Each number is 128 + 24 x the weight over its row's rms, rounded and kept within 0 to 255. Layers, rows and columns count from 0. Numbers have three digits each. The size before them is the row's rms in percent of the matrix's.

# layer 8 attention query, 96x96, rms 0.13, rows 0-14, columns 0-95
087:138132123146122142134101176108118157125130107146110132109103150096126102140136138169209133119164169138125099122095152137100135101150084130159165153092112136114127079081120132108139126116100122121102112155161151075144129109121154158154112116098149128125080147128124109131178118121126120121
086:102103136134093143154134120116133106136111169165132105125125056132169158150119128148070124145096104137153130100110104113134117138125127102145082127101099128129110125120127163138114115148159137078165128084141131139134079138130132131149111178149133123120160160186142169127110134146137151157
115:088134123109146140148144089179141101104100113127153122167146098177173135127129149136107140143091082108142152127151119093122106124132099140106120109133112115141128166127114131117117124117156138168144131053119133135125104134095154116173096121173135085148164134138172135133089133114124158126
089:101112093109128149122111143163103116119100178138069161129130166124157135137138114120154137100142145163161154082107110140136147148121152097089137130142122121158125143159110129148168144116096160171111132160103135123141146076082146106104135167095122160130105113162099120120112128100104099139
091:112162130101130125087120130138130119128103185093116169127105169138122092149107094149138113123156123122141145114117156122150170102124109159121185153115148138134116123139097171139149155137101156120088161133116116129190177101103103153115141145090144111185116099110136111115126125107132122144
100:126089164111156143151145096123142140150177085126143118149173125127072136118128105142093107157156133131108136131129171138094169125120152121080084151154142114117125130134151193130133103118113100131128115139097143138111128107145161116119141104115089143174104078110113094107148131149147130157
089:143149127123084150185160112102123128099120116124106125101117135117121090143135097125145140140117118134132141089114144142106170145121119145181127122151114130139117119115084175119090133111126182120161119112186111093128114091123174119200099127149151079142138130106152147127132110102131134145
126:097075171133140093115129109141104144124191101118142117133137115137126142087121186151063092155124101103122139157131157132131109121122143164097102124176118133138115120139133101089104136124132064130130131157119127122160101152141137156107134175153126134122157126109103114109106125167131137121
121:147107134097140120089151161093127118136119167139133146102120129131148141121129114123127111133145154120139124157135103123140148139131155118120160133111148116111137146127130111158150110168109119149079145157107132084117174160106113122058166111094085187099074110160102144116185128138124101134
119:164146087129110126140141147116119142114102137149139159137112136122117100150095117117197114139101146145121133110102127122116145142149117145170157161110116123129174134127118130154104127098114199122148087104159119088131101104086125136183118090166140110142113110087150149114156112101094112107
102:088114115147123107120105171111134114097101108132115146119124102124140088137121122167156148133154118123112062109121151163090133112158178141155105127104131128103133133100105139083102151150114100130139089178145139115159134153154134159105119158118138129100096137173134105168171121119122117173
099:132138073102147124079130169130094129127127057136157131107143098123134090153112115128138123107138142137115081149150131089103142073131129140113140135133162130136100146071108088106125159134152109092107115137111123119138120124096122138080117145132133187158099130105134144143157144145129144159
099:144121122124103098122130137128130107089139114174125121132132111121097146123131122117202137160155143162111067066138173147149126125118152119167103140123111138130112117142124159097114149139135109166129083120124104062147129120150127155144164134116107138106094116158126087123171122105161113130
083:173109148125125194129130114120166140131120171121131093106124147125109131147117124111110128137108134134139143135163114144143120153090157087118097111134145137119080134136130167188120104128143104152104168118117127166090139124136121101145150100134100155095154130165063175132114134164152133106
096:110100199140124172160138095154148144094140193120106127116138153137127119134134134142071145123108108095140117137123109136144124162133118104084134126122111117105118121148147160128149099151126108131141154143151160177109145152169093096117139128137127120103180141108088138110101158146097153107
# layer 8 attention key, 96x96, rms 0.131, rows 0-13, columns 0-95
077:140136124085150129096092151117142159121115128116114107124097126171116137131134160140125173109139132101143089124100105120139122158128146139146156179114151085111123117118087126134202116148100132134089182130102127128114118187133135135099131146092106159106074154111160141098140141134136132141
095:104115166152100167175155152126115122141123105184105104119121129143151121105137102131105101133091107119155142104120117127086122152123160107155090122122115137119129113127139178125115121135136113109166117109168095142139141151091102123134090177154142108098165140185179155128088109126132109138
102:099122121153132120149143091121144111162143098140147118140152111126163133136125121144190114161115103150114112175125130115124121081098091157151089083150100169149128089110134126107115140111158120116181133105138132112140193111137127104145126098161147065123154138100120132130142104137117124163
100:128093120161100118122089130131120132111085127090106140091149159159112144129112151152173156120149130153113120088117129139125146124079138094113152133103096115158121102141115154152162143156091135151133106124075106118151149124151146107081186109109123148117129098127160152165129115083132113161
108:137131117090168124149109096165132123139101132097114144184132140142109139134137150153102124101154106139149095136135141067133146134138151125142157142104128149092128106124092146138130133103109102154070156182094151144099129157135133143123156159079162153124115135181156109130121148140127129172
093:137146118124153154121154154113094138131167171137147118092128144113091101119167087148139125093122169157151152103133120175143120135100084126132107096122135097174167156116119147136119132109123139114150122074107132106148119119144117114109064123145127088093105094084112119145119162113128156111
086:114145112112133143147128110113140089162142127128161096160144098150118131130110103190146104145135089137174153135145101151130088113114103129134113095068128156179135110098105098127143115088141156151145123080105102117136109088137126105165110132141126079102125121121116118161130100168148117143
107:114125124154149148088137155087108105118162081158180109095113114139123100119143118114171117128125122166124173137143120140125143139115135117109086112134176132166129128096162105114104137110138127118179107074138097109149126084133104120130111137168156105143153127118094108149114126095131117073
108:109128146105085087123140144160164124087118165121110157134116138135134110140114148107083118099091139161126117125140155096118180144177182116122178131145140097060108170124130122140139131170127116151096122172152141183128147138122123127126127097116114153129108132147129132110136122133104100142
111:132128120119176137136055094157114123149100119117138122126147112147146154116101148158135157111108084116119143130122123138141098103110080105169151112106084177164117093133087131083124139073143158142127170137105123128092119129140144130139153135141135116131139141151101101171092115139120156150
099:087164176103116131156152096139117108134117097150113101153139097145095135120116111104080158104123119131081135150122160111070143151133132136135123158110131117134155127117097080137102150152129114112136150128117168157156107138109147111174092154121143146181136170083171124129121121148131122139
096:124129135148111125121104087173089136100110080107117156136154102127122119098156164105122159142132118095147088132195165155143138122127144116113156148136110112139137089116129131092137151104131111094098125150089147142135139140154100115095154137124167146184124139108112108108125178137112172156
104:151137135108112108165147126142113112095110098136143101123159110129142100120129142099099154109142131166088161070125142090097157124121166102115157152126134111122147145129166121147143137143127117161100155104149155172188101106123155075109140113123132126123143190144146123150086138112137112098
082:112131111143111127090164173142138119101162131127175165094086128112113121136138128112172133138135103146128159098184130118136116120146187116122109118130140138107142141120161094142128107181143069115146118140127117129139161087128112099118149115143088122084132102150071118132157108107148111127